Part of a small language model's weights.
Training: a variant of Adam for these matrices, 578M tokens, 8825 steps.
Each number is 128 + 32 x the weight over its row's rms, rounded and kept within 0 to 255. Layers, rows and columns count from 0. Numbers have three digits each. The size before them is the row's rms in percent of the matrix's.

# q: layer 2 attention query, 320x320, rms 0.175, rows 0-46, columns 0-63
# k: layer 2 attention key, 320x320, rms 0.163, rows 0-45, columns 0-63
q0 097:116131183129124122109127088109127134166151073121099105089102153084115120191149085139100166181115087155114189173111124111177146070083091134186114128161111148130106126145150137101128105125113170
k0 120:167134152127194133135130161154182156155148130102116184134194093072072144118134098118156120097094158151159139112110153055085143145154098100145173136099155200166145121055100156097082128085165107
q1 088:074148125094162111123141172084112159151144139180102105123120169101150160084134139131125157138187104113129084125114145111102175124180125063104113163146118150147103141095117136158172131111107087
k1 101:132159173123133120105107188210135091092177148077144139135108131177082089071068084179158102040143112125135130101143159059099075175101174129075150124121125155173147146103096178104105148119137105
q2 076:124121083106143177127087169153115107158133123132120183136122083134108148080107142080126143103152132096090082144161185127115136168140142096093168126087151142115155156107105156102148180118156123
k2 101:137152165137128143122085124167123110086105133125164100137090159174136183106066096167199128137133091165143153136174134185166112140118138149083119103158165115143115162139140168133162116146137132
q3 099:092113140163154126115144179089114138107151143065092092094168114125103132111137128147224106131085131141147148121156183071121097129104059105119160110191109215129131072148109054195089151148123138
k3 101:157115110161159140153082101179115138136068118151160094164137123159154146081191107144102098107055134175136140195121113130117161112146105120160139118161145136204138126120137095154108134161170115
q4 091:096184090090118078127144083142117138170163098199115150090157165118118145101122087140108186120150087152156091179086199124098142033158123076113108150076166186176107136116113116086124110104122153
k4 081:213116129108159087088106148100124160147112162086121140140189102111093094145096145069099182089140182081150064068146162115124171137141138172053159136087111171162172117128135199093140125115124106
q5 081:093140148169151200129136128133153127132090175163156069097145093140115153085133118161190087116162115150216122123163137124081100113121135168082196102128100135147112147113125149154172097145100101
k5 083:157145176175134121125147187156193153137082175134156115159124074153195142144141133137112132063100164131120142142142126204133104064143135101166140110121138111131108165149139136124032141118140184
q6 083:117172106106075135162138096194094145101067105144103191172105058169149094102046156108132077112148154096112099116175120147093077156176113159098138111044178142129149102135096148121125130114137117
k6 101:128144183106140143149110139142164126103099145115177072207110120177179178110095107152162140135129104133163170142165116211166101105116114112101142088184150079123128149163136125147140118140131168
q7 082:121055158174197140134140116061077135128136162092131094116141150084064157151156102140139139084087073131205133135067111127099150138146104157098209143162110122138102200129111119112178122151139165
k7 085:142076124168123106119085123114161097146110129143107177138176121134167144138196078147154158125105110171106113189094154054101137107103073110127098117091135148069127109101108102181115147115188171
q8 081:136093140183113173138108126115149170187148139138139098095154228074108133120189104152115139133071084118135154232060145141130164093065156136143152104170137115175159133124159118108121100151120186
k8 098:132090112168173149058154163094117167158107113090053202074145119050085094144174146110135114099121141183105103098075139039101162126150074144159125150090122164165173137141154099150160134123135120
q9 081:083146158094169161175161147084177193151206145125103094077064159059132153104098096125114132134146070162121189179089049153142140087084104081139138177151084151158145115138197121161166090119143186
k9 080:125114084067121144099137173101131147081167134136066178068126137106087093083131117125147110148199111086125109079085148029116123151160101090103146168099076152141081094123069122035127044114078083
q10 081:099187091101100111140141101134135150130111062130156191176095080136159116098091113124146147126178106174078091111116154132121184111169106118128114132077131194103067112163097163146148149093143101
k10 107:141166173138104134138108114161132118150116201154192074138180151183193096135085136100065173072097140086168089139170132172131130150098177162093177141106133109161185131159131154136134083155146139
q11 104:169092134131095075102116086070231149083093121166085137184117096183138130139124131155135125135151099078177105117106119172098134107150113105106115185158168126107160174119119134152133103097173062
k11 104:206151153153134152161109103136145120140062137187178132096153175123168102154153164061127173090154152166186093129142108196189213123172101095135098137110117183192125130110164144138114123114153170
q12 105:139147102139124140071100107163104108082111126111139141128133077220102086120078188136118137126117128144109102091180117110144083179134183161073121141086179195133103117151118161120105127173174098
k12 097:135133139126117073122102116129163135110105149165171016169120157171202208116161064147139129132076085101133135128155134231198166064076149108091076068183115098148149189125134162146128171116142163
q13 093:103158145069137116160140142093158132134204114142083140157053188068171192066095122162094135135176078089122143093123146132059146077176060109151133135100059131075145169119132150129167182064106087
k13 087:115152075084121121160152114103138127144114201092119117089138104134123091147080117102104178104149158079178088103152118144127053166155148148104223203050104099131150131142077156109150060124140126
q14 110:119121133168118107192125148087140167151108124138152062118167141093137140125183096114149148156168158143140167168088134162182184107168067095158110120131121113098136128128133148114116065070138135
k14 075:179159160128091159092131140170164194190093156115168132121201108130187094086156137070145203102068145111213093165148170134151149133158122134103185183127149165203173071169147146130093091182163148
q15 102:078079127173130026133137196083131093127103112130090127100135136129124136163191137157161126147105143141212157156110200072074133067126148074080112153118095111138082159131096040112145138128150109
k15 107:208196105111126154163103095189103129151129110149152126113183074148126080162148114104063144126106153134096062117090088159170232140095150132137137120124162173134131084096124168169116078101140126
q16 107:164158178121141132103092118167150141112137078148142188151154139163110102201118145091141172104129159122175144101080129132120124128123110099143112189167087135167139096152110160134148156123159062
k16 089:095105138169095099147160071148103129133126110140137143105156151141136098109162117136081134128167048164127156140150177140090115145162145132096128143126117125180078127127098106145118085176182107
q17 086:131133103062148146140109141167083096158183113133035212170065093139155106169079183092154092127163104136119119128188135103074064135108151156175124160124127122107165114078128119139140195148131108
k17 072:100080099116168153161074128117119098059112137120105082198043149159061151110082118189127067079206113110103159104177119140097096152160120112125107099130105075088129173144104126095183094124111090
q18 091:107090135137101088102146158066156126066122129109112087081103169102064136107134135175124202119114141100153137099100162124117175103154063082088128122129095142110113180149136129122169101124118097
k18 086:154144139132125122089112110122133161232129149140163145064198130130201117169162137051133180154113115155153087156075149125154145149068135208108158141103131171162156076155157125160090163115140148
q19 097:138196109130116128084127072172096112138135144119172200130188119174115070152088164100088144120083132121086107119158100159158079175110185171101133138143151112101138123145130107183153136177153094
k19 074:076074106104124113186112107112106073051136129133081118173061165113057140122116138183111084103185085121077162091121110135100112138137185106082087092125115102090099181111103137085190140094107099
q20 100:130165140163099140120074104201118159146074120130165155174178138168172084121160078118120092113126141142144155133146076125163106164098167142193133120143176123144178076134120118140057141104173124
k20 095:108111118099174101146146135089146094044127135094115162157087148111126128150081174174106108121180048126136175096135123124112082113179089012138125116114137121138085158127100165088154152142149111
q21 097:157169146113152104095101083194104099139121135131099219142156125194132089174088166088131147114134126113153092111177118124146087142139159155094138169134118117168135108167135114124133152174184131
k21 069:091085096095159112174101119129102058075149133133084133144040175135063134153104169170094067125191095127073152095123108121072114133123150133092071094126109089087099173109100121097205156082096072
q22 090:108126178108160075179155137091141133132114124125127117067101170134149176146169156120165118125125201193163237137122110128139132115165070108156116135152082110150097113120105140121116083164092199
k22 085:100164147159116154120155126176087152162139096075145158122177128112143110135141131103063173137108174137113067136102151070085109109141129178143159164144165128160124103132146094122077137123126133
q23 099:157104133137150121074114091158138121078068091133133101108127116134165188130093062129162136122125171140193147087092144136142199138195073124092144116148097137160102124195151131141159110146158108
k23 085:136197161138131101123126126114121100213188161131136147047166145137174114126178189117098140138130097143156091139079139113130093115048121122118119099141111153197083063127149128169088157113170108
q24 104:150151109122105133104135096169102134112109075088140152134148077158111098156110139116160153122111114107154155177177130121164100137144121210124148132126125102136147128176155109130092128184149126
k24 128:101102108124109112112147123071136178184115120102107141096153103064132136149198119075123155241086145128157139164125120101160183100124093091203134088139152160113125101162181120127112086120116147
q25 089:124102183124123059125141106076163132147157091126089116114125185105133174154186068177124164169131094174132206151084133124137122061109052070159103146187104160133122077106137110107130141125129176
k25 113:155104117122152129160145177168139174128165126124100185107177081080066121104115108104132115108107194117165111106089161066109176127164149084143152144070149189177154102079107136105085124076170126
q26 088:124073135113135120141150152002165157139146136114100112087152212050113222122193110133103182189102123142113121168087126154149140086105091102115151157160124156159122114120132104140162116121098161
k26 099:202124138118189133122114133142145151122123125144118169125159134115107113163103105128171129053122159149170101133103129081104157161161161097123129155106169172169177097081139150133100129113181134
q27 089:172097177143120164136117161149173107135128102183108118120120073154136026122095111139095092087101170072105118075130091173162143098130161107143128117118147127131160131137164117090062112103118116
k27 089:068162123089141135119099120100152124134134066121082097127090158142122159126170112167132142124127100136139178107112113139111180093093062151112126067172094136046102183083110135100166149142155100
q28 102:078136164161192114109168140106051112043147111120133075101134137141062189138160161179136158157156118145124139113123143082076056129143132148110144168138106155139116125105105078133101062168090156
k28 112:158124145195090083137138140127141131109116156173173153116153070129130061122175123135084117095094156097129044143102102105127142086124170133114116186108127133147123149121145135108118118106135161
q29 085:117127132133093093115127167058191136135198105096125095079148152090134164120200097150130140171157143144139139153073123156185154081094098094160111150183114097065109111134188134193134109080085158
k29 092:128129100109151162147118139081102144189117053156105167081168111031130134169185140044128112134127166140157165141068129091126144129143070115187127178130110169156130107116158075126076173096115096
q30 094:115114092169136133141179104091156119115113151155113120119187156095121123080177101153124107127144148141160094164081177161145162100190162151089133132137129108178100206165141120135111025121135096
k30 099:150133175106113144088145195119151150183145158166116139116149099084125098133153180034121143140113181063152091087104121108133127103096173126105165180116118110173206156160149140124063173091107110
q31 085:124123142113134042066113144118161120158159121101096147091109163092118140149194116130087146153117063166164110080072098173154189072117163079144040144141106094082136121119157153140181116086145107
k31 100:134129101099094111126145133056110110136181120100107203052138146089083028158121157069128139141174126074102111099094133053124168163104103137109089160070105139139128086129078129063167053098048081
q32 086:109103160124214051086153132137116137137165135170090117120058108131117190203120185119133185053146126190170146078166125088082130041104134122171131151146069172104119134119174102139150157129146143
k32 087:127104116147158117141100102124130119045116124077141192072160155120094068150173137139093083141174114150091108129111115072126141114102097132105055173118113150130019109105056110079131082114078100
q33 080:117141154082124120112132087147108139137101064158106191172082127132137136143114180110123165114184120122053096133113120116079113125175173128174074152163075130099115153080070155161146148090169080
k33 107:130158129130094152188135122125076115113140156156195093141112157181158086103070153112100166080117148070136065151172105145137120172137179119060145153130177094142147130120122140122122043130094145
q34 094:114104134178160144111100118203071137124081145104183121118209102175097106132149179120139115098104177126125083165175145071138087186100174171073165134078178149181118137128111112077064135199142200
k34 084:120113140218159077109116132165200159113106099089134107160147135141146143124187097172134089160081099204085138103120172160123135027149066109132095104149134152136133150140168167165114166153138147
q35 087:179116104121146100134138150127171154126150154186111153129123121132040100107131121157103132104143133130118116110118100184163220119108148133070101165087166150135146114082119107140131108121178160
k35 091:115138151099092123088149198094152122123146131112095134108145114135125050161161123085081168119192131066125096099116152081103152130094114122104123127096081132169105148107048162058150062074087090
q36 096:140075145188105127169159169107150179150030213098144109124212147149159115127213128086108099124094166070158146167156095153175098136079159134115151135146166111181174129127187103144070074170130190
k36 113:138084141147178178099132140097155135142096088089140133181108084056125190134187067126171125178136126168129177142112106115164132102147072096165091072157123138108100149155129111156099186099140160
q37 116:132157126082107155129110098105153129126164121166153063111083160067126140092104108141112171146174074129127086144096153216176185092172049132113163075092112094090145163153162201124162086073119114
k37 090:144131158082092121073130145143160160175127192138140113095154141148181121123134149048170201112117138084191090141135152113133116172097164189062194204096096160175204105154114147117142102159138118
q38 093:123094135188153127126127119145085165142064157130178113144235080181091065151176102100144116094101155123158121187119109156220137146116162113105126139142180092190122077122135121068088060141169167
k38 109:121117167181132093108146123134135124108154055122125182120140124127146101152177116156099115183128090183106136123092152108095180079134101086148088095161196180151066118116157105154077166133133165
q39 111:125111158143142131136093161166110135181109166152128180182141128137158105171177147090137142108180148121171103187113146124149101103155164077193104137121131088132167143140119134055065121137137135
k39 102:110122127142158124172130120121118157118123132073128213111096145136126079150112185105135057143178103157124121133163150059142067163149088158129101154111142146154126091174139161178126126139115153
q40 116:173137114035112155113145107124159110143174188140128131141047122104141162116088176109102156116123098100095106104098139191153112080120128156125190080113082066066148182131160183167190125158077152
k40 098:097134143152100134086176186143118104179125113141116099161097125111124189111136139095183105151107175132095150133140134109101099178099142192089096151135131094063162112137141048123063151137109099
q41 092:096074128119107140204153203048147138122163124103101089120058116067097162110154117167139152126137151107119162130090154090070166131119081107167141126141125176109146150087122127115159114076074092
k41 067:170150144125105174100134133140170211172073150113159100115203119141190116084136082076152180111088159124187104175173132137141143117150101147140189175111157158176166086164145133155071075167151158
q42 106:104079098127087146163171130062158150139128182093106104143071117130141157109148147130147108145128131114099150161092120139102091118121208109149140083131128107088146173128162133133088119148093154
k42 096:150149110117161170122119158197160130131093148146124136151161141086127114144158086098095122109059180160123150153159071140168193151095078139175162169138142125164136133130071085231126102150089168
q43 087:104134114116130129084113100210058160148226120105095160183053168128095131111129143144101119125154071180092100101137101062101112175171194085175094134093176155117128113106079132090062140100142137
k43 096:136097100134124113140164152082148161093157143107126130115135086147111097155092108126140100129167115066108116126163172129075101087101175126101147176073120089107160155115102169110176059148125104
q44 086:139190108130093127132114146155124094107169089133144230147107146141109119116069200168113106093146168140122133107156152076086079151114114139168142133147156146095188144152097079161122190100116071
k44 110:105089107066137178155111103125178155085107126108088082182117118130102092105104087159129096103164076085136193129149146179114099120145126089104156153119095112150098176134147158120186066151159128
q45 103:126106160167099098166101183178062087158206096149146150096130171121076093164144172146119125073127156130111122127168166085144139136123173111114090153105154116119173175071018100076139134134129188
k45 093:081063098076098073137102110111123163120105115103086137121082097122066046141112148105129135156172106079120073099122158113089143166152139142092139119082152131117161097144178154070163109138097075
q46 094:135068111147103140097125134096176152133085147118099085148133157154113113128197136090159171142095129106150185083069125156108154116138167065120142145138130102142089179149142129130091108152121120